{
  "n_layer": 15,
  "d_model": 512,
  "n_head": 4,
  "n_kv_head": 4,
  "head_dim": 128,
  "d_mlp": 1344,
  "vocab_size": 8192,
  "activation": "geglu",
  "norm": "rmsnorm",
  "norm_place": "peri",
  "norm_eps": 1e-05,
  "positions": "rope",
  "rope_base": 10000.0,
  "rope_fraction": 1.0,
  "qk_norm": false,
  "attn_scale": 0.0884,
  "bias": "none",
  "tie_embeddings": true,
  "parallel_block": true,
  "extras": ["capped logits"],
  "init": "trunc",
  "init_std_qkv": 0.0246,
  "init_std_o": 0.0306,
  "init_std_up": 0.0353,
  "init_std_down": 0.0353,
  "optimizer": "adam_hyperball",
  "lr": 0.00651,
  "beta1": 0.9,
  "weight_decay": 0.0,
  "lr_head": 0.00678,
  "grad_clip": 1.0,
  "warmup_steps": 200,
  "schedule": "wsd",
  "decay_fraction": 1.0,
  "decay_shape": "cos",
  "final_lr_fraction": 0.05,
  "batch_tokens": 131072,
  "seq_len": 512,
  "doc_mask": true,
  "train_tokens": 745400000,
  "steps": 5687,
  "dataset": "wikipedia_en"
}
Each number is 128 + 32 x the weight over its row's rms, rounded and kept within 0 to 255. Layers, rows and columns count from 0. Numbers have three digits each. The size before them is the row's rms in percent of the matrix's.

# down: layer 5 MLP down (transposed), 1344x512, rms 0.0353, rows 1313-1343, columns 64-127
# gate: layer 5 MLP gate, 1344x512, rms 0.0353, rows 1314-1343, columns 64-127
# up: layer 5 MLP up, 1344x512, rms 0.0353, rows 1314-1343, columns 64-127
down1313 109:102151073129125106151160086126158162095130142157126110175178140135142131117111129125092108111091167081147158168122100112171119161020074136112163120146123156125079109131125109105194142147092119
gate1314 102:121088112110148130108146108073111061097107169130148162100079143115109091097103118101121138139157182070160101105127124126165191185084093070172192156057113177083121116126151122054071108117083118
up1314 100:165134129054158107132083154101070114136139113143135137110141119111154171112167080085114135126136134113175100108116142113083111134158099137106164094126138103115132148113136131157110124125135149
down1314 102:126154137194181109088111109138130193171078088162106201153119168108173104082125175153093095124158101086095166158111168071137147134157166152172086185151130124102112123105125098178150125154139146
gate1315 098:149151092153138115120120173118138140122124165112107182141141123093127174121082081147136090087126126122105093165109058132144116063151201103136087064158123147141081128089163133126136093128076096
up1315 097:140187101136089138205106104109159081149151129144054123155157129173142103159143128129072118126148115083169133081117183161164181236109157134110116151157109097152122116090093167112155126072083098
down1315 098:213101039135117139120144097104159170105132148089073084115163129123176083172076131114123163133146126112107187117081129128113064138155132154119146077092144227131129088187127107155131124107112166
gate1316 104:107144138161158126061165111090113143107133078127098103112108137182111153134166086133105193157139103114149116144087074043155078105169119116183116178144097130085143101130135124078100127087093162
up1316 101:135154173144154114111133100154156218135139102130151075179163133121092145105164116159100134173138123153144156189138199121143142187158117108180128123111167131136059064129119105162105084120112158
down1316 102:132078128154136116140134189165115110138154155176113102116083138180084120103070099127094171105103107156059174087056123112098139106144120200108141148131115140150137178090128137091102102128175082
gate1317 104:145120112088121109192149116127104141110126132126122135126126159116093176128134142139074170128126083163198117126127188118147143129126115114129115118112121099170050082157151108078126117175117138
up1317 106:153148139143188117113170148065178106140142145170159116143123143149123153097159179120143136158172118110075065105112157170109155165175154155109118119102091100142144098090112047089099101120079104
down1317 105:118148123125141108134162106088107130073096148136077107165104080119152109165126117077142151141112102147099156133122121110181182133134105147127134122118148075062108120117166106149144121092172166
gate1318 098:094119124171187091067173099158111096160133107126085119111128123066122125139114133171127148138146066143121134114136080152134115086155120069107205119124149134138121114095125097121177188166152126
up1318 097:092109132089091093123109137120088064117115187203116122130191163163142128129141079042126129164130139163128164088110167120137134126103066135132135117139213171117154126098197132141101108182118143
down1318 095:146144091156180119142133135133160146108139128079186114117116098105126144175123130149105123149169152163157137122117125115159132062127134138153106149168138165115119168058143170145130061094133183
gate1319 096:152118161147152150164139144155113140181152083107148133089088120147100106162130119078177126084157161159135124135116160111179167117132125120111128098137114108104188151147120143116139134155108163
up1319 093:125101103070162091136105182146177197102094142124122127074143102156123133147164149121126147106145183158071121143128178134146096131168171119072089138150097101186162124120155110146162125138164109
down1319 088:093159061132088183137161088140074122164139144113128143141125195176091120138095136113130131125129139106125116102174147048133104126133034116161111109147135109139103165106135180110107128152131085
gate1320 108:091143072183143124146111066120118111190061149105104156094111076135126116159166149106136105115139149145134059098127098169126138087120138125133142073112067104070199120115168116092117168073184080
up1320 106:140115130155116136119128086186142110094108143159093147131156171121096133082142161134109121100170126161146124100139122111111124146131129088096067152118083169157089140156103186181172149116102115
down1320 104:126165152146202090114154092101177175113151119057111161135089105119151149134136105118109139139126168138169111185122143158124138133134129139094156043117154091126170150158126127089079113091154118
gate1321 106:140115089124164108154095126102083136122050098121105111153102137128162156143114084171086163117056092158117089136049062080109119059072135108146082154108124076119103091082045181102136125132147161
up1321 107:159090121090083155195079174153079131147093152150085143123100134079200145137088097149117141099122194163173116166157107156136141110142132132021134152152175074157101111130083126143123125142149088
down1321 106:160148068112127112109135103092171055163221112116153119130160099074092148111167154128116055133223159079065170087105164115152155130145133104129130129112162083039151146164179172134164112114114104
gate1322 102:127147123121184091138149116139163149158160129079127130103104123149142089132157128121133137170177147169113161124127159129172136125192135163146077131128123139111151105147056139081121162093128178
up1322 100:137135158197121064112165205097179141136154140184195109106167150162085126132133103183098124143150152113126158093137131079202133091180172196123066076144137159125107116156119156105080123108088135
down1322 098:071093144105149128131074125076111146106117103118090152136137144147203114117106131185186137136096155172052094080136160191088136116124106049100182160140128089154098128110129093127141132180126109
gate1323 105:088125082190209144190143134102081144186139136117107098136153172192115081165087177110144143162116115128125133184112111130171153100093146104139116112152055124117190076158107116062083107157144091
up1323 110:129139124126143140106082106127154186108122159133164077088124150130170084114131131176097156115092158164158083148131177119155121132138037121169135162089106124117136064131111102038066106056142130
down1323 110:178128063087142113096150104099206138073188154144157148101136149116141112098160112152126121159130116183116075142105176094147133072104070132101185080150163123164135165149091110184142095147091167
gate1324 096:159127096151192175155117175136126162104082152112092121081174172148138132126118145159145166144109119081151133088138096119122147125135126150140143103197151170086131128115191134094142120122085100
up1324 096:190132104078117139095067103144103093123115142128119148129067086136114141110109157110176144095120130135160150138149174143150127133101114104064116149157070138095153105130101099127124168176148099
down1324 092:114099131083117186157137157126160138140139176123142146077122176143147081131122170119088188108095153156071167081115066109112081109122089131157128072092149087127119085149110133198145087141103129
gate1325 092:105137129150150157122096078117128102135118191098114121141109157157136132182157093122119121142137193047159125121149146104099126133126165109097144144199149130084154057129159117162160191116145149
up1325 108:092145136192126146119092173135173074132133147165119100166204123123103100075088106087166126161136116064183119081126137171141061148105085182091208129150149153171188137142206113170120139187131088
down1325 107:117147143121151169161176171069147124167122125147122104144138114174091132113140165148122157063082098167133090107112163103166118102109063177141132170139091135163150157112069125132074045141136086
gate1326 101:122109132152130160111133146121137196136139115127121114122071170164090091113181094110069130164171166141087124151135090106130101141111126152146153169110096119135088173168158057166089103098061119
up1326 101:121106163116105102154166169145136163144104143116139138110149154147079077143129121120136160156175156105075136193190123149167113061083115136128177123139124119163140107117172097124136136121129138
down1326 102:134182136184119123131096106125141143112173137169105124106135110074178152146120129139142113139194167103172162171093143180123136086086173121098151166136112136138040115091042182084076131157156109
gate1327 094:116110083117145109076089151131126142205074148110128128118091143038150176133143145086117128059146086076152130122200140120109169128175116149093190068115158109152122081104079168157112135136063039
up1327 095:170112144089173102128119112141121142129148150128141152117148135127202113090098127094162071129124128167120167159154133079139174157170085124123155166124068152097172084082125107127115080112121137
down1327 096:120108124147090149099094128168108107107111158118143134155081132153051108153165123112141138147122132085095116127077068112122084136145141118134171135198168129162111178130066092137144155139116102
gate1328 098:138115144143116165137092080083096093143153126194078127094136100149151115082176056160171104107104119134121163167075079128116118071137149111085116141150125190081096104085147131074072181112186136
up1328 104:131092104117108154141121118079151163096119131147060142124104110159088132124154132043150153166158077116113149139063085119081121063138114132101123084091123115150162100184105154139158136151075129
down1328 103:160125147084055139161147179155141151118106121164094161150105227109144135145151193109085104209137114093090135111119113147155119119099146106149121143127101149117047184172096165125176127186115081
gate1329 101:160095180102126158095162116114108172160138143163123112111170140155133059115165166173140120153148142111096127108101116105130124068160146133150075166156080101142183138115191174118130186126137145
up1329 097:136087173115097152177108118153126147073102157107175135163131183147125145150157147168140127094086093121129090159159149107149119186173151144100130159139198131098129080153132146111161129083113156
down1329 097:098159049116088076091154173129129146106129146150168099074108126081098140127111140085105167130121143099150096113115113081184089057169121180145118086117132116138116140093126089113065115153108124
gate1330 103:136149176141117163138079124132205100113142129186095102103130169168130127121157078077102134124101175149134101076113169166133161188130081069210132117080145063159147137118171133135125097115156099
up1330 100:102113132196130153182161121181124163149145102147115152089140122077133124096148056109159093104119146135152117130127107143123074149089157102108093094096126141109196097115112126122124169205097112
down1330 100:150203122093131137131126145145127084176143139146193161107176108101130157128078177123180137119124110124120132139139095124150198163073108114113120158146137123067081159092143136171096067129141073
gate1331 103:168135150140111117096136126098137093208109174114104053100133159139108127125129116124124133132199155067155203140207101126159117099126178139121075072154132120119192116169186133152141095112123142
up1331 102:110095072102128064178170173120077108150134108100194086145097150125133148108130113106132128117114171151173139087137108110046082176101132196193148149156146088075138118126099128204144141090130141
down1331 102:137157177093127130049107102130156100123111175142070147115134150179143158117094180129126149110124085159140139119131108097129140107116105119115116128090103094141110098108119124117101143130135167
gate1332 102:150099100127198101133124144100112113128130165152091095093131106149100072110093091151096120164095104080107118117098115137144150046184139149112169120156078173116146156176130093117106185068104146
up1332 097:177135133164083125179128156115128160130180114136130165186146142187164158084147115159214160108109121088078146156128100142087134107110179134079115138135206175145103091143126107101118099151103126
down1332 091:079134082069153118115108140080123099104102097152130136096102131137084141164119119125061155102132187131106122103116143122140178100107167158112175107117058168138170121136115161111149098084198134
gate1333 096:067141108162105120131103138134168142110146141116068081132155127160114182136095134080177163163097103133078130144127117118165149128091191134101098173128071138173052123153104148112107140151109071
up1333 094:093107135159139199149167063113127078130106154137175140115084079192095144143134065123166136061125129170121098127129090078132131144102165112085130076145135119137126158115116164151139100156100116
down1333 095:133181109143163133116071111122087092111207133099091088113143110086149149136134149176134118191111116129074131127115200175143123149130122136137146130097098131159106157177103173115116142107141112
gate1334 098:161148136157188154107152129115061147126164064201072131086128130133080137152109140190111117111153093150138145132113140090160206159126107090117143060166097097190112154060096114066099147147149117
up1334 098:098064087147165092110141070158118114114109113133102099083134106137103167135076115101151100163107082081101170132154133135061133140126102114145174107126110104134102131122053149092089099113101111
down1334 100:106141095130100141137184143241133134099174101112151096126105145089098159056114101168118165059127188109206142163146142071042131179106167125128155141126095126135102201057163142154149097174156153
gate1335 099:075145114158166129156115134151081081135127179152075138085078130138127160103148132118183156122148118148134122127127073160113149144169158104071127105136098137038068107135128088142145123117076143
up1335 104:050093145118122177112093153052097084097089172196092153146076135177135124113149150121108154122104128096143070138120180147104136089039101089139149130102151112122076174145138074196179124174133084
down1335 102:050097167141142156078105100094102169150144145135122147138129187149151208129090152175127143119157118111126138088130112132191132151150201148112164164139172134133121146125107144115142100080093090
gate1336 100:102184141114102097182157144074128056083066145125124169129137141155155118129097188156133144120119103162106110212147114150138201181040151143124147140149123124124123130070054157120125112137090122
up1336 098:107122102141141146078192097095158108160123147122146140099091134115121113126141107065160099113188158154104119122135043131156151062146172108118111077100149104120095095097118158114127151140082100
down1336 100:141148162128088084135111142058085157109096118168138153117181144127105095082126087130091130124072166144119114127114164110083115105091123092109171156093088177099105187129150183161151049114134166
gate1337 096:111136113187202118116156125109084100153140117143111082072131197115129153153148141214098075093141104079099092143141075130135073079140214068100138069202096150136187109145096160056168168120115137
up1337 096:098145058170153137149110161111061134225141133161136124142219151102066141094129180088122086133144161164125167152133115075106097122175168140107163111172116111063125151124096136082148129116107158
down1337 092:177113159102074111130125094150149185078148148070133134092114122104163135126059153112120210150134116157081199128144073110136116173138079143118139137084197102108054083118136079173126090132089112
gate1338 101:136105148142143146106124130115073085149130185134126144113122107107132114199129045169076140124155075178167128166109128123090098126119148115138147124100132130169155172111172106074140162167143099
up1338 097:154132125106075174082147083121091132098157094104091150059142097213095097148178139126075078200134116122124143111180116138117197120146120081142192117145120073126172141182139163115122187080080151
down1338 097:121138092131166098163144165182109141188109070199164124151114142056156191119041141132183044115113100119092148152080164121137054132106107130111122073162167097103161159149124201157130091146166142
gate1339 102:186122168156116172111128092132095092147128110132085200114079118193173122077110131132090143160135127139112134143134134116096163115102111079129172144137186133156195089144077141124218214145123141
up1339 101:104151142131128089127124153103129115120132122114077100139177109127093140070154100128138125145055192140097103108159109197141131090145202124093107079204110122141181101118159170149122085098134161
down1339 101:174154158172163153130137049161146148135151130083167119191081127074126131192126080128180157062157053126103151163113131130181144132140051126118156196108081121092137127142129100179102098173122116
gate1340 104:162117130115134091147138117156100149174136108141136144106054155140137152124142145139152163105154148141199132190096117093069130141138144141077155163101065132153106147090095165091122202161122182
up1340 103:113150126152153155088092123094185113168123088113175136157088129128095080141069163122156068143113168076139153168168152145135115169146165143183123165127150090176117121058084083182076123159134133
down1340 108:145128136129163168116182134091137142118106078122109164171122187163122102162128125130129152122062096189161129130075179157090170126133133103134074163144157132128165118074142107156163125141150166
gate1341 093:126103102112172136099208137149169152116147123104126132081071156099067115162152126100138125143143141085113114138118169159173095095168155173139171164122098105130184062139177182136176109141117113
up1341 093:086099134178154116141175115063114076081137104172074128113150148160121117102181113104160105142160165128112133116129119177051199118190181097145186073131092099124114138165118160133137123106134135
down1341 095:155157120102122131116125060191140181182116130094149149106157175096118114139150148136127144113121139115150142150176111078145124091101077177062083118113102183117184158086156086123141105092123152
gate1342 101:094061110086126167108149108111085171122129052114147091133137129152086123170128089142123178123159128109121077072127146144122102130095130124155168128151112105124115092183092136137096145098119167
up1342 104:174088046180086131114100125127115081093102142150116146148151166146069194096095088145144174150146152121161165091129108110064065105182160130113116147183149191093132144140087159125130177101050099
down1342 097:106136173068129063081159092083132156097103143107159143135150103065144171081166112055047125126082129106123144145126149170131157121100112170163174146108103128155134140150137157178115119116101129
gate1343 100:129206153109148075113126123130105086191174102092148114174137126209113108063075099101161067163113164036089087106057136143150118203149065126107092063115152157175131142103134218088104166111115167
up1343 098:113143076175060104124142127158120089104100143118120148184135087151105110134145129123120151085183146131190040114125170192147137105199086110153151186176164171127078091125091143137079168066108113
down1343 094:110163163124141125094111114156115139084169136152124095105114179078120171118115089117092145115125054096076174113134112101101154089085140144073138117119126097164203139168126102154172063112162134